python train.py --d_model=320 --norm="rmsnorm" --norm_place="pre" --norm_eps=1e-05 --positions="rope" --rope_fraction=1.0 --init="uniform" --init_std_o=0.00445 --init_std_down=0.00241 --lr_head=0.00939 --final_lr_fraction=0.0 --seq_len=384 --train_tokens=416900000
Each number is 50 + 12 x the weight over the matrix's rms, rounded and kept within 0 to 99. Layers, rows and columns count from 0.

# layer 8 MLP down (transposed), 1088x320, rms 0.0517, rows 331-388, columns 120-159
43 56 62 44 41 60 43 49 52 67 68 42 26 48 49 53 65 30 47 50 59 38 39 46 68 38 46 57 54 68 67 30 43 50 55 51 43 60 60 46
58 56 46 40 62 50 48 37 48 30 43 38 63 43 60 45 57 47 61 57 77 60 49 47 57 64 36 35 42 38 53 40 65 24 55 43 48 55 33 28
73 36 56 42 37 41 24 62 68 45 55 67 69 63 53 55 68 69 45 50 58 50 61 49 74 46 53 57 44 54 45 43 44 48 36 55 41 62 23 42
43 39 43 46 46 55 50 49 58 41 51 50 52 70 36 30 56 55 62 49 54 69 42 61 47 56 71 63 42 42 65 43 53 41 49 63 75 35 51 53
33 44 44 56 70 43 41 67 59 60 36 33 36 58 43 49 60 44 61 71 66 55 62 40 65 45 38 63 32 51 52 60 54 52 65 49 46 54 48 62
74 68 63 26 55 38 62 67 52 43 54 58 60 47 48 44 51 62 34 71 39 74 60 34 61 46 38 72 49 80 43 34 36 54 35 60 54 29 42 49
52 27 55 59 40 50 51 40 76 49 29 53 74 17 39 47 44 41 46 43 50 60 69 59 42 53 61 45 58 44 45 53 35 76 50 54 48 52 57 52
32 26 45 55 54 46 60 35 37 55 50 35 54 28 69 60 54 46 44 59 42 45 32 35 60 36 50 63 54 46 40 59 78 65 44 48 44 50 62 43
38 59 49 37 57 62 45 59 65 50 50 54 57 24 48 37 56 48 26 44 41 43 61 50 51 43 32 32 63 60 33 35 45 48 67 44 41 63 62 35
54 65 33 52 44 52 46 51 45 74 45 56 45 34 50 45 66 30 62 63 70 55 59 47 56 45 44 32 42 45 69 38 25 40 44 61 30 56 46 38
75 58 58 50 61 47 57 55 34 55 44 49 51 64 50 34 63 61 53 36 60 17 65 37 50 61 49 43 56 48 50 55 61 50 39 47 58 48 44 54
58 55 51 49 70 36 42 39 46 28 38 31 36 34 54 39 71 32 67 62 55 58 43 34 56 47 50 49 60 35 28 49 58 29 16 67 55 22 61 19
43 60 51 40 42 51 50 54 39 60 37 45 44 47 41 43 46 33 56 60 72 47 37 39 41 50 41 39 52 39 58 57 66 41 47 36 30 51 53 32
55 45 52 50 61 36 56 67 45 51 49 37 51 66 52 53 42 40 33 36 49 44 44 48 40 63 21 28 51 35 54 42 43 37 28 61 35 37 44 36
64 46 50 49 52 48 57 46 72 41 53 27 41 41 48 25 42 33 66 53 42 45 44 36 42 47 58 62 52 50 40 56 61 47 51 48 36 45 48 52
36 34 50 55 46 34 30 32 42 73 44 50 41 42 41 44 44 71 36 64 61 38 49 54 56 49 44 54 46 42 66 44 65 65 50 78 61 55 61 17
68 45 66 66 61 47 73 53 32 52 70 59 32 44 45 57 35 39 53 42 43 44 33 56 39 28 51 43 45 53 43 30 64 41 53 77 28 55 44 62
34 63 42 49 52 47 63 51 47 55 58 40 47 40 36 52 36 46 43 59 46 55 60 56 41 59 47 53 34 69 46 55 54 40 37 46 57 56 46 80
43 53 45 67 61 39 47 63 55 41 43 61 45 37 60 33 50 67 56 48 50 36 51 49 39 53 49 45 33 38 47 35 48 57 47 35 46 35 61 32
66 64 47 51 34 51 66 40 57 70 31 41 30 50 54 50 41 41 49 57 49 49 48 46 58 50 69 57 28 25 66 42 59 41 64 36 72 54 52 44
65 59 71 58 45 64 50 34 63 40 60 45 46 45 62 47 26 50 52 42 60 60 66 38 53 55 32 60 38 57 72 33 42 38 85 43 78 48 37 46
45 50 35 21 60 39 66 70 30 73 59 45 59 44 30 60 34 55 41 36 48 47 52 56 37 40 43 57 47 59 52 77 42 49 48 75 47 79 70 46
69 32 44 50 58 45 41 36 41 64 50 53 57 33 64 57 43 40 57 32 56 52 42 57 63 64 41 66 52 66 45 54 59 35 40 51 51 56 53 46
41 55 51 56 55 53 51 49 45 50 75 53 43 72 58 59 62 32 28 62 59 55 62 63 43 30 37 40 63 71 49 56 40 79 48 35 52 39 34 62
26 42 59 80 34 47 51 45 53 47 63 35 45 38 50 52 43 52 47 63 48 46 59 49 46 71 52 51 53 50 48 59 39 48 42 33 38 48 50 54
61 63 47 40 53 64 42 60 51 37 46 34 50 45 55 57 50 52 57 49 54 45 47 52 50 54 46 33 49 46 61 40 47 56 47 51 42 41 44 39
32 48 31 31 37 47 30 75 58 35 50 43 50 55 48 57 58 50 40 57 45 63 24 50 51 38 44 60 30 42 54 64 37 61 56 47 52 38 55 83
48 27 35 39 60 54 44 59 52 36 35 81 35 69 54 49 58 55 38 59 59 54 57 54 49 33 66 68 43 49 43 31 54 35 43 42 41 40 44 60
26 36 47 45 57 42 56 54 37 77 39 50 55 59 59 39 45 45 60 46 20 58 62 48 63 40 46 37 80 66 63 28 57 61 36 36 63 28 55 56
49 48 42 51 78 56 43 48 56 36 54 74 49 74 45 54 67 59 44 52 58 63 30 49 74 43 61 64 46 27 54 45 46 57 53 56 63 32 58 54
70 37 66 64 55 66 62 58 37 46 51 62 57 53 59 42 36 53 49 33 09 53 43 55 36 63 38 58 24 64 17 59 54 27 71 60 38 59 26 58
46 48 57 44 69 50 36 36 73 45 59 49 37 46 57 61 61 60 50 49 43 42 43 38 37 80 70 51 43 41 61 48 48 58 52 52 43 43 46 44
63 55 49 42 41 49 50 48 68 38 43 53 55 50 51 43 61 49 45 50 61 43 55 32 47 38 42 45 43 55 71 65 56 60 64 68 47 60 41 45
64 62 61 67 59 64 35 55 58 52 67 37 63 44 53 53 50 47 57 41 59 61 40 60 44 45 25 70 69 65 73 47 42 38 58 44 36 47 48 50
57 54 43 24 47 59 38 63 49 30 51 46 42 30 48 33 51 13 42 59 64 46 63 40 59 67 59 25 55 29 37 61 55 38 72 47 52 38 45 47
63 30 71 55 51 57 63 60 59 61 39 52 44 48 65 50 52 57 65 40 63 62 33 33 37 31 59 43 73 49 47 43 59 32 33 61 78 54 38 45
43 50 36 27 39 29 37 63 37 64 35 64 33 39 41 34 44 43 59 29 56 71 40 44 44 47 56 47 44 38 45 65 37 35 50 63 37 48 48 25
77 57 36 26 40 32 51 52 37 53 59 62 84 45 49 59 58 54 15 53 26 26 42 42 56 46 48 55 67 46 48 47 31 42 41 35 41 60 62 53
49 62 38 58 44 60 49 48 46 48 38 66 44 26 39 48 45 46 35 34 66 67 47 73 72 47 37 39 24 32 55 27 71 48 69 54 65 39 52 62
45 58 53 33 34 39 57 63 73 63 51 41 70 53 47 63 54 61 43 64 65 59 45 42 39 56 51 55 52 46 50 60 57 69 29 52 48 05 51 53
49 61 35 46 50 43 45 49 43 49 61 45 84 30 51 47 57 62 51 64 55 42 40 36 68 63 52 36 50 62 39 48 56 57 67 62 52 47 56 43
62 39 49 31 56 63 50 69 61 51 36 55 54 63 40 16 62 58 40 41 34 27 31 26 44 63 48 57 63 46 38 58 69 61 41 49 52 41 47 44
56 57 43 32 66 41 64 44 45 45 55 60 32 44 26 49 61 45 40 45 55 62 35 47 40 48 55 60 38 41 48 44 67 30 54 45 59 30 34 65
54 52 56 66 67 47 46 46 66 49 78 75 55 44 45 36 54 38 56 56 60 60 52 29 50 43 57 50 34 51 52 61 67 48 69 67 53 37 47 36
66 55 62 57 53 47 45 47 68 69 66 59 30 30 50 38 44 53 66 30 56 46 45 33 61 56 49 33 66 48 47 24 39 29 55 50 50 70 60 79
16 39 54 64 59 67 58 51 57 62 37 63 58 38 40 55 50 71 55 80 47 48 55 44 55 46 46 48 58 43 64 51 40 54 55 46 49 56 49 48
44 54 48 51 46 56 55 46 46 58 48 40 48 51 35 50 43 54 34 54 48 47 57 61 61 75 67 56 58 46 56 49 49 64 28 37 56 45 46 50
49 84 48 44 76 35 41 64 27 41 45 60 49 28 50 49 42 70 43 49 31 43 51 33 66 66 71 40 40 43 42 41 61 48 34 40 49 32 37 21
55 53 47 73 58 57 49 47 48 44 37 24 56 66 37 39 57 46 51 46 60 43 56 52 37 45 36 47 51 68 55 69 64 52 27 71 35 67 45 56
46 51 46 44 60 57 70 46 44 44 39 37 59 31 37 45 60 52 52 56 55 44 59 59 58 52 52 57 44 58 47 49 46 59 36 52 70 38 37 57
61 50 49 44 50 55 48 51 45 28 45 73 66 67 51 63 50 60 44 52 36 58 46 55 46 29 31 47 59 65 60 57 56 44 55 37 59 43 51 58
44 36 46 54 59 52 51 74 55 41 33 39 34 68 47 41 58 34 41 35 79 67 50 65 55 58 44 58 50 60 53 48 49 57 53 48 48 46 55 53
49 36 48 44 42 58 70 30 58 72 53 52 51 45 45 35 54 24 45 36 47 64 35 57 24 47 52 39 47 58 37 76 39 73 43 49 40 62 69 55
47 35 48 49 40 51 48 51 71 59 56 44 46 70 35 45 09 33 50 55 21 58 43 84 53 68 67 59 50 56 30 66 42 75 37 62 53 43 40 70
46 46 57 34 58 53 37 41 44 38 55 44 46 65 58 26 54 54 46 56 40 56 47 50 47 51 50 47 55 56 63 64 38 49 34 74 49 55 56 48
62 45 60 54 53 41 52 51 46 53 49 56 52 68 64 49 62 65 38 50 53 53 61 59 53 37 71 41 38 59 69 62 45 53 33 37 62 57 54 34
59 55 54 41 39 41 48 60 60 52 72 32 56 61 65 58 45 62 65 49 51 63 53 46 43 41 63 52 41 60 60 52 43 72 61 51 50 58 39 56
71 59 39 54 41 57 65 64 60 56 61 54 37 61 58 46 47 67 53 24 48 42 37 61 61 61 58 64 47 65 40 24 55 41 61 49 33 54 62 40
# layer 8 MLP gate, 1088x320, rms 0.0595, rows 332-389, columns 120-159
35 61 31 45 63 31 32 64 42 49 50 52 55 44 56 51 25 34 52 49 51 39 45 50 50 63 41 77 45 32 20 34 57 37 59 58 40 29 62 31
44 43 53 37 56 47 48 67 92 27 56 51 67 45 65 56 55 57 30 22 42 64 46 66 40 54 52 60 65 55 59 32 36 46 32 32 63 56 37 43
37 71 56 44 29 51 60 46 64 47 63 40 51 25 51 61 62 50 37 51 20 29 65 55 47 48 51 50 43 49 90 51 32 68 50 29 55 36 70 43
51 51 67 29 41 45 43 47 79 38 52 36 13 32 63 31 42 47 47 32 39 51 51 64 31 53 57 55 60 62 51 50 51 49 46 55 37 43 76 32
39 55 51 50 44 58 46 50 53 37 67 63 55 02 61 51 63 61 44 54 44 38 34 46 57 72 49 54 60 37 34 60 74 38 41 42 59 51 32 58
36 48 51 60 60 32 42 41 26 45 59 59 37 38 72 28 45 57 31 47 57 67 55 62 33 41 69 54 30 53 53 36 32 58 35 64 39 61 46 34
20 47 53 24 62 48 47 44 40 78 69 49 37 34 56 62 61 45 45 59 57 26 41 20 52 47 27 66 66 53 58 60 70 79 72 53 51 59 62 59
38 59 62 50 62 45 30 60 61 70 82 32 69 50 30 54 57 38 39 57 47 61 36 50 47 45 42 49 60 35 57 62 56 57 66 50 36 19 49 50
49 51 33 50 47 60 36 49 35 44 64 42 54 57 48 73 42 53 66 40 41 62 35 47 66 48 28 76 45 33 61 40 42 44 30 47 44 52 44 62
50 54 50 63 58 53 86 41 38 30 27 36 40 37 54 65 69 35 51 39 64 36 37 61 43 47 45 89 57 56 61 34 40 75 50 46 52 43 63 46
37 49 45 57 53 50 51 54 45 51 51 40 42 67 64 49 56 78 37 48 40 34 41 35 36 18 50 43 66 41 63 37 35 62 42 22 42 28 70 60
49 85 67 25 61 58 42 45 57 43 68 34 39 55 42 52 41 63 58 49 40 63 52 70 74 37 45 49 40 53 56 68 68 34 50 53 42 48 56 63
51 34 27 43 42 37 44 43 41 58 46 58 68 54 57 50 23 38 67 33 40 49 49 54 39 46 50 56 63 52 53 37 53 52 40 54 44 59 44 59
40 59 49 31 61 52 62 61 38 69 70 60 67 48 43 62 64 51 43 43 46 49 50 57 58 67 41 54 50 62 42 67 26 49 63 55 51 49 45 40
43 68 69 65 47 40 50 59 52 30 54 41 65 52 46 37 56 62 39 52 42 50 44 47 57 43 47 44 35 59 52 59 38 60 50 21 61 46 62 55
55 56 46 55 65 51 31 71 54 42 50 39 34 48 57 67 39 51 61 30 68 58 48 49 55 52 28 37 61 41 57 69 52 50 55 54 40 51 65 62
52 51 48 44 52 62 65 28 72 27 66 40 55 44 45 63 28 56 43 40 49 36 36 34 56 58 34 46 48 44 62 44 32 50 50 42 70 62 48 68
48 47 56 39 65 86 51 33 37 53 32 45 79 22 39 50 53 51 40 54 60 69 42 44 64 60 39 70 62 36 42 46 48 42 56 64 63 34 55 64
60 44 57 23 49 42 55 70 22 35 44 44 46 72 37 52 41 57 77 44 68 47 71 45 46 69 73 61 39 54 63 37 34 57 31 39 36 36 39 71
37 59 51 36 45 31 61 58 54 23 57 57 53 53 61 63 57 42 33 34 42 42 49 38 27 61 47 54 67 46 47 49 32 73 41 44 73 55 65 68
45 73 67 61 39 53 39 50 36 54 59 49 50 51 58 71 52 48 68 46 40 38 64 81 34 41 35 27 61 39 57 30 46 46 58 44 52 42 28 74
78 32 38 57 58 43 44 63 34 22 66 40 54 62 48 58 36 63 50 54 76 38 55 80 33 46 66 63 59 53 46 41 65 58 48 45 70 36 29 38
31 47 36 41 64 43 57 37 63 25 53 49 28 56 34 46 45 41 51 66 60 38 41 64 50 41 60 53 41 50 69 51 46 50 56 42 38 32 63 48
37 47 44 56 39 39 67 54 42 52 44 44 40 42 34 53 55 40 75 42 68 60 49 41 26 44 53 58 64 54 54 59 32 44 45 60 46 50 46 38
48 57 64 29 41 55 44 64 62 48 56 55 56 35 49 70 57 56 49 37 44 28 53 31 54 35 51 51 60 43 60 50 50 55 46 53 56 40 42 74
53 31 83 41 61 63 47 57 58 63 56 66 41 46 39 58 45 59 55 40 85 27 62 45 39 58 59 39 61 62 32 66 54 50 56 29 31 54 48 44
50 58 40 30 42 40 39 72 38 51 61 50 46 47 55 93 46 58 48 51 55 52 49 64 53 56 56 45 76 67 49 60 54 52 45 54 46 56 50 58
63 80 72 35 58 49 34 61 75 62 67 33 19 40 48 57 60 50 35 72 60 45 42 53 52 58 47 77 43 69 63 39 51 46 56 48 45 44 29 52
30 39 31 60 50 51 40 53 47 44 58 53 44 52 55 52 47 67 47 71 61 67 61 69 39 59 40 40 44 48 59 64 49 55 44 73 36 54 44 52
83 25 39 57 48 59 72 61 49 38 43 53 77 49 57 65 57 54 70 35 58 70 33 59 29 54 39 56 57 46 49 59 48 73 65 53 41 44 54 61
54 58 56 54 59 47 58 25 43 49 65 84 41 49 38 60 46 66 50 41 42 54 40 32 59 41 31 57 43 59 58 55 35 52 29 47 41 55 45 20
43 44 40 66 69 43 52 23 58 59 53 61 35 61 32 45 53 42 36 48 48 45 72 46 54 43 29 38 63 43 34 51 39 40 61 50 47 50 59 51
47 51 38 61 54 46 50 23 33 61 48 53 42 59 58 50 62 41 53 40 46 55 54 56 45 39 50 61 52 48 33 47 55 54 52 57 52 75 48 43
31 57 45 53 49 44 15 71 49 58 69 51 39 44 61 35 56 46 61 30 60 57 73 71 41 52 50 50 28 55 48 55 63 53 38 48 30 61 65 38
58 56 45 55 62 48 57 46 40 56 65 59 40 66 51 28 50 47 52 48 62 44 47 65 48 40 50 47 54 37 51 29 54 47 76 61 37 63 50 55
64 60 67 40 62 62 51 46 34 44 39 44 61 55 50 52 91 37 50 65 56 36 57 65 61 23 56 58 66 50 57 58 60 49 26 69 61 69 56 59
68 35 63 50 59 65 51 70 46 53 43 40 44 46 55 54 36 49 59 36 65 47 38 58 40 56 68 44 32 48 60 39 53 29 39 68 57 51 32 41
69 48 46 42 64 39 59 35 62 66 44 53 40 63 45 54 46 62 30 59 38 50 73 57 64 62 57 79 47 59 34 57 45 50 54 43 41 60 70 61
26 50 59 37 46 58 42 58 59 39 36 39 44 54 77 50 48 49 74 45 56 48 65 42 39 62 42 36 43 56 61 44 56 65 49 28 59 49 49 53
54 60 49 46 59 55 38 50 37 47 60 54 58 57 38 60 49 29 57 36 48 54 52 71 41 47 59 35 56 57 68 60 53 53 37 62 65 37 35 48
36 79 78 50 30 55 46 58 48 43 48 24 38 54 53 62 41 48 46 47 63 62 54 64 23 40 41 73 59 45 42 61 34 53 69 59 44 40 56 41
56 43 44 33 52 52 38 61 46 46 46 35 28 26 72 49 59 35 54 49 52 78 42 72 51 49 65 51 55 43 50 49 42 54 16 49 39 61 73 39
49 42 59 40 61 66 55 55 55 53 29 48 60 55 51 50 40 60 51 47 52 48 50 66 36 50 44 54 73 70 60 29 54 74 47 48 30 35 71 56
50 60 43 68 67 51 49 43 44 65 45 53 52 62 81 44 58 64 59 66 74 61 46 64 20 34 51 63 46 31 38 38 40 65 39 61 29 49 62 45
68 68 66 47 37 56 51 43 35 48 60 31 51 64 48 42 63 49 42 41 46 28 61 47 52 52 36 30 41 62 56 68 49 72 45 52 58 56 51 52
68 37 63 42 44 40 55 49 45 46 32 54 59 34 37 33 75 53 61 39 51 62 52 86 28 46 47 40 62 47 44 50 37 52 54 52 45 55 35 34
31 66 56 49 70 60 40 54 38 34 51 43 58 58 59 34 55 57 48 34 52 64 47 59 57 51 31 48 45 55 71 60 36 36 47 59 45 43 25 53
40 45 55 66 64 48 56 28 57 60 70 63 51 39 59 56 65 64 74 62 41 28 37 52 60 46 48 56 50 55 51 42 60 44 34 48 53 48 46 50
38 78 46 48 35 52 45 43 42 24 51 58 52 42 69 63 37 49 52 41 47 38 35 51 46 62 20 53 52 39 53 52 52 69 45 66 35 60 60 51
44 71 50 52 60 42 44 54 34 43 79 58 45 41 49 57 49 45 54 31 43 70 55 64 36 60 36 50 49 45 72 50 31 48 65 40 44 58 51 52
30 48 44 56 51 54 51 41 53 48 43 64 53 31 41 50 48 50 53 45 46 51 39 62 51 46 70 62 53 49 51 47 32 48 56 52 38 42 43 74
43 50 48 39 64 52 64 38 39 32 68 51 46 31 34 35 51 38 38 50 50 63 35 31 52 50 20 56 62 58 37 37 48 63 68 48 43 55 65 53
51 47 42 41 35 54 46 51 32 36 61 28 64 46 50 66 54 54 62 57 65 64 66 77 44 40 45 59 11 45 58 54 39 51 52 69 46 76 71 22
46 45 42 41 47 59 46 50 54 49 55 48 55 63 48 58 54 56 54 50 36 53 45 44 44 37 58 53 52 68 49 55 56 47 53 48 23 37 44 46
42 68 39 45 48 53 41 56 35 67 50 69 44 55 57 53 58 73 63 32 71 37 71 59 60 46 53 28 24 44 50 47 47 52 44 71 41 62 39 47
53 58 44 50 71 39 49 49 19 51 60 59 43 41 57 32 60 66 54 59 70 54 27 50 12 49 30 37 64 32 53 47 48 65 44 73 53 43 46 43
38 41 81 48 41 38 43 64 46 29 46 40 71 24 34 50 65 45 53 39 42 42 50 27 38 45 44 41 48 28 62 57 41 55 50 24 42 59 55 51
49 50 39 57 59 33 58 43 61 51 45 56 44 54 56 57 48 57 54 45 40 32 47 55 61 39 48 52 41 47 28 53 45 57 55 55 40 59 59 61
# layer 8 MLP up, 1088x320, rms 0.0546, rows 332-388, columns 120-159
53 46 48 55 46 99 46 40 60 49 25 60 58 37 63 44 48 56 37 14 56 44 39 49 63 75 41 33 29 48 56 59 35 61 51 53 40 52 69 68
69 29 45 55 38 72 40 45 64 60 59 29 53 37 52 61 55 57 44 57 57 43 61 45 71 44 45 39 42 42 37 57 46 37 33 60 53 70 31 54
44 49 73 62 59 38 48 49 42 63 59 29 42 46 62 50 40 44 40 64 62 53 77 42 43 18 62 40 45 50 56 57 38 53 51 47 62 30 39 36
56 41 71 28 51 64 68 61 69 69 46 37 44 40 64 47 46 47 66 55 70 37 52 39 60 13 45 55 48 48 52 61 32 34 38 39 40 64 70 56
47 64 65 61 50 35 34 60 46 46 34 51 43 59 43 45 49 66 43 44 30 67 64 30 69 47 33 62 36 53 76 51 45 36 58 67 45 42 58 32
44 32 44 43 55 49 52 37 58 58 48 42 64 74 64 45 54 38 37 75 52 72 54 34 76 40 60 40 49 23 48 51 41 37 58 49 53 48 72 35
52 42 51 48 60 69 58 41 48 54 49 56 67 66 64 45 54 70 53 72 46 50 35 44 45 48 51 44 49 52 60 66 57 28 68 59 47 41 47 54
46 36 52 40 55 67 51 64 51 51 67 65 58 47 40 60 48 40 46 49 55 53 37 58 54 38 43 39 48 55 51 57 57 45 40 54 37 57 63 24
60 53 24 58 46 67 57 54 44 51 43 58 50 66 64 57 85 63 68 52 51 45 77 44 61 37 39 85 58 23 38 43 46 28 44 63 26 45 56 17
42 54 46 58 65 58 37 29 51 57 66 65 57 50 42 56 48 45 39 59 61 93 52 45 68 46 48 48 60 36 31 88 32 53 24 76 46 42 57 54
57 39 53 50 28 75 61 66 46 33 40 41 51 74 29 47 46 45 62 43 69 52 36 49 29 64 47 65 56 43 46 55 53 48 33 47 44 60 44 47
49 40 35 38 56 46 72 52 71 43 40 73 37 26 55 45 49 56 47 54 51 36 66 58 51 39 66 57 55 61 48 51 38 76 39 51 35 82 37 49
28 47 44 49 48 43 43 83 54 82 57 53 52 45 51 33 44 48 58 49 23 35 38 40 50 67 63 50 51 33 57 25 59 35 41 56 43 25 37 41
44 57 52 56 31 50 43 61 62 39 48 57 36 53 63 38 75 33 70 52 65 36 45 38 35 64 37 62 58 45 55 39 60 49 24 53 44 46 48 35
51 54 75 21 41 58 47 56 60 49 62 52 57 72 38 68 39 56 58 31 66 47 56 47 63 51 48 34 25 61 50 47 48 37 42 71 50 64 52 50
36 81 51 44 47 64 60 33 40 31 50 45 60 52 39 43 65 40 37 32 45 33 70 51 48 53 58 54 39 52 60 61 50 44 52 38 43 77 71 35
48 32 53 42 54 33 35 53 51 42 42 51 53 48 55 52 52 77 43 59 33 67 59 43 58 68 60 42 51 66 55 53 33 55 67 61 53 67 56 54
51 38 40 45 49 49 29 55 39 68 40 56 54 57 35 23 51 48 37 56 52 58 30 36 64 50 49 51 41 46 49 54 30 53 45 63 30 36 64 38
43 56 65 61 48 57 44 46 46 42 66 76 78 42 49 60 77 41 55 47 45 39 64 52 70 48 50 35 55 64 43 55 59 36 57 42 29 63 41 62
34 48 40 49 33 62 47 38 27 35 41 80 36 38 73 45 62 35 34 44 49 52 30 44 45 45 26 35 25 65 48 73 33 42 63 56 54 31 54 52
57 52 57 36 46 49 93 41 60 45 48 52 45 52 37 40 21 57 60 46 37 70 36 55 60 38 47 60 46 52 32 64 68 42 55 56 48 48 65 41
51 40 43 32 49 42 45 42 57 38 43 45 28 62 45 29 10 70 57 30 50 34 47 64 43 38 62 38 75 43 54 60 41 56 48 24 75 50 36 47
51 47 51 51 55 33 68 48 57 59 49 42 52 37 37 63 50 50 68 54 45 36 43 49 30 46 70 55 52 52 39 35 46 78 55 58 31 45 59 64
57 42 36 55 48 47 63 28 50 61 47 53 44 54 59 40 26 52 47 45 31 56 48 61 45 61 40 45 45 37 43 54 66 44 52 41 50 52 50 30
51 61 28 57 43 43 59 56 33 48 44 64 38 58 57 47 44 63 70 36 56 55 44 79 40 75 37 42 44 50 65 33 33 58 45 61 49 45 57 47
58 51 59 52 62 39 58 39 77 38 65 29 53 67 44 70 62 59 62 65 45 35 56 47 58 76 40 46 71 68 69 46 54 26 41 49 63 52 55 69
54 26 30 41 36 54 54 67 47 71 55 41 57 45 61 59 38 44 47 58 50 38 54 59 33 60 79 49 62 57 17 66 29 45 43 57 32 57 38 52
54 61 57 43 65 53 50 54 32 52 63 53 67 52 61 49 51 27 48 38 33 40 22 58 53 26 44 52 33 58 46 67 56 40 48 77 56 42 56 61
50 32 46 56 52 34 53 62 38 28 59 64 30 40 40 32 53 40 40 40 53 33 48 45 37 39 61 52 54 36 61 58 31 44 46 44 45 65 58 45
15 77 58 50 46 52 32 50 52 65 63 50 45 43 58 41 54 49 54 40 45 55 62 40 52 49 67 55 54 61 63 41 66 41 57 39 47 19 75 58
51 49 43 56 59 51 46 38 61 47 52 56 51 26 69 29 36 60 58 54 66 46 40 34 57 67 46 61 51 50 57 42 41 33 49 20 52 51 53 40
50 37 34 39 46 50 43 47 42 43 41 59 54 50 39 50 50 46 39 51 48 47 50 44 62 49 69 28 36 43 49 51 43 48 56 47 64 53 57 54
51 48 54 55 41 34 46 34 43 63 43 55 34 53 29 49 59 47 51 53 45 49 75 47 44 39 54 29 55 44 57 44 57 29 36 56 26 54 50 42
38 48 53 52 38 62 63 61 71 66 41 33 49 47 65 69 38 28 50 73 59 47 51 46 66 43 45 56 27 62 43 74 46 68 45 70 81 42 53 58
71 49 49 40 57 45 57 78 48 39 56 58 79 50 42 41 68 51 64 55 34 18 52 35 37 54 56 82 45 56 49 43 44 56 39 54 57 35 42 47
72 52 55 55 62 55 58 36 48 54 56 55 52 38 38 61 52 19 56 57 58 50 35 55 48 52 50 54 55 36 60 59 36 65 55 63 53 73 60 59
46 65 58 49 74 40 42 68 42 25 55 30 27 54 62 52 37 26 46 38 55 62 46 63 46 45 61 56 37 48 28 43 58 61 58 72 49 37 27 63
42 50 32 58 53 43 51 62 54 45 41 47 50 35 41 20 50 40 52 32 49 45 36 60 55 78 53 61 30 25 47 52 49 58 40 71 25 66 50 56
61 33 55 48 44 33 39 65 39 67 64 43 66 47 50 45 42 68 40 60 20 49 42 47 46 59 54 52 47 53 65 38 65 39 60 40 59 25 43 58
30 50 72 56 38 50 29 83 25 71 49 72 38 36 55 42 32 45 53 60 42 51 71 57 48 45 34 56 39 58 65 46 35 44 38 67 28 64 50 49
40 59 52 69 44 57 20 49 73 50 38 65 37 41 57 45 56 50 68 56 39 74 44 48 42 55 53 52 57 35 24 43 71 62 53 62 59 33 63 72
79 34 52 53 58 58 59 72 43 55 38 46 60 51 68 55 59 40 52 55 62 73 42 49 45 43 75 54 32 55 54 49 29 52 30 62 38 40 45 52
52 35 53 47 35 49 63 62 69 30 55 37 52 38 47 35 69 56 53 59 52 49 73 61 36 59 61 43 45 47 60 82 54 42 46 42 68 65 55 58
36 46 51 53 53 27 40 43 62 56 48 49 53 50 51 45 34 49 58 37 49 49 41 66 46 31 43 49 35 37 51 31 69 47 16 64 65 40 38 34
52 54 33 55 62 45 52 47 64 41 37 47 57 37 52 57 41 83 55 46 47 46 49 48 53 41 59 38 48 30 70 40 49 48 48 57 47 44 54 58
33 45 49 56 55 66 47 47 38 39 65 41 44 51 36 51 63 62 47 69 53 60 41 58 61 61 34 48 43 41 43 60 75 52 44 54 57 74 54 42
67 64 55 51 44 61 35 36 53 51 30 60 46 42 48 41 46 59 63 38 44 55 29 51 60 39 66 79 43 46 54 76 52 56 49 41 33 54 38 27
42 49 59 67 41 26 70 66 59 42 69 34 51 44 60 53 48 61 68 58 60 36 50 28 43 55 46 43 49 36 54 49 31 55 68 36 52 52 34 32
75 35 37 51 57 59 45 35 33 62 29 65 64 70 53 41 43 43 30 52 51 54 71 46 49 54 44 52 27 51 29 56 63 45 64 35 57 46 47 59
55 33 47 41 50 12 57 71 34 41 43 59 52 51 60 55 44 54 36 53 43 58 42 36 31 57 53 47 41 64 41 35 75 54 59 32 37 48 73 59
48 78 61 50 52 55 65 30 44 36 35 61 46 57 56 55 51 56 48 51 46 53 70 51 52 32 42 37 26 61 38 55 60 35 67 51 41 35 38 58
64 34 60 44 52 52 65 63 69 52 65 42 57 60 59 55 56 63 62 46 50 58 15 78 56 63 34 57 68 62 47 39 79 58 68 38 44 58 56 44
54 65 68 69 47 49 65 36 26 64 50 42 56 31 58 45 68 57 59 59 56 50 42 74 63 61 46 24 46 54 62 62 43 56 51 60 54 57 49 42
52 52 51 50 44 52 59 61 42 30 65 54 60 27 61 50 66 45 40 37 64 43 42 63 58 68 58 69 43 53 48 38 50 60 64 53 52 78 59 59
28 59 37 71 68 39 52 50 44 51 52 60 15 62 52 50 60 60 44 17 45 54 58 67 50 47 36 53 52 54 63 60 51 59 55 58 56 63 33 48
26 42 54 59 51 62 61 34 45 51 60 64 43 58 50 56 31 59 52 55 54 43 46 52 60 59 30 49 46 49 43 50 45 53 44 53 55 31 38 49
54 60 34 41 56 53 64 37 83 69 68 57 44 32 37 51 38 45 46 56 51 38 64 55 53 63 43 64 40 56 45 35 32 39 69 20 52 58 41 53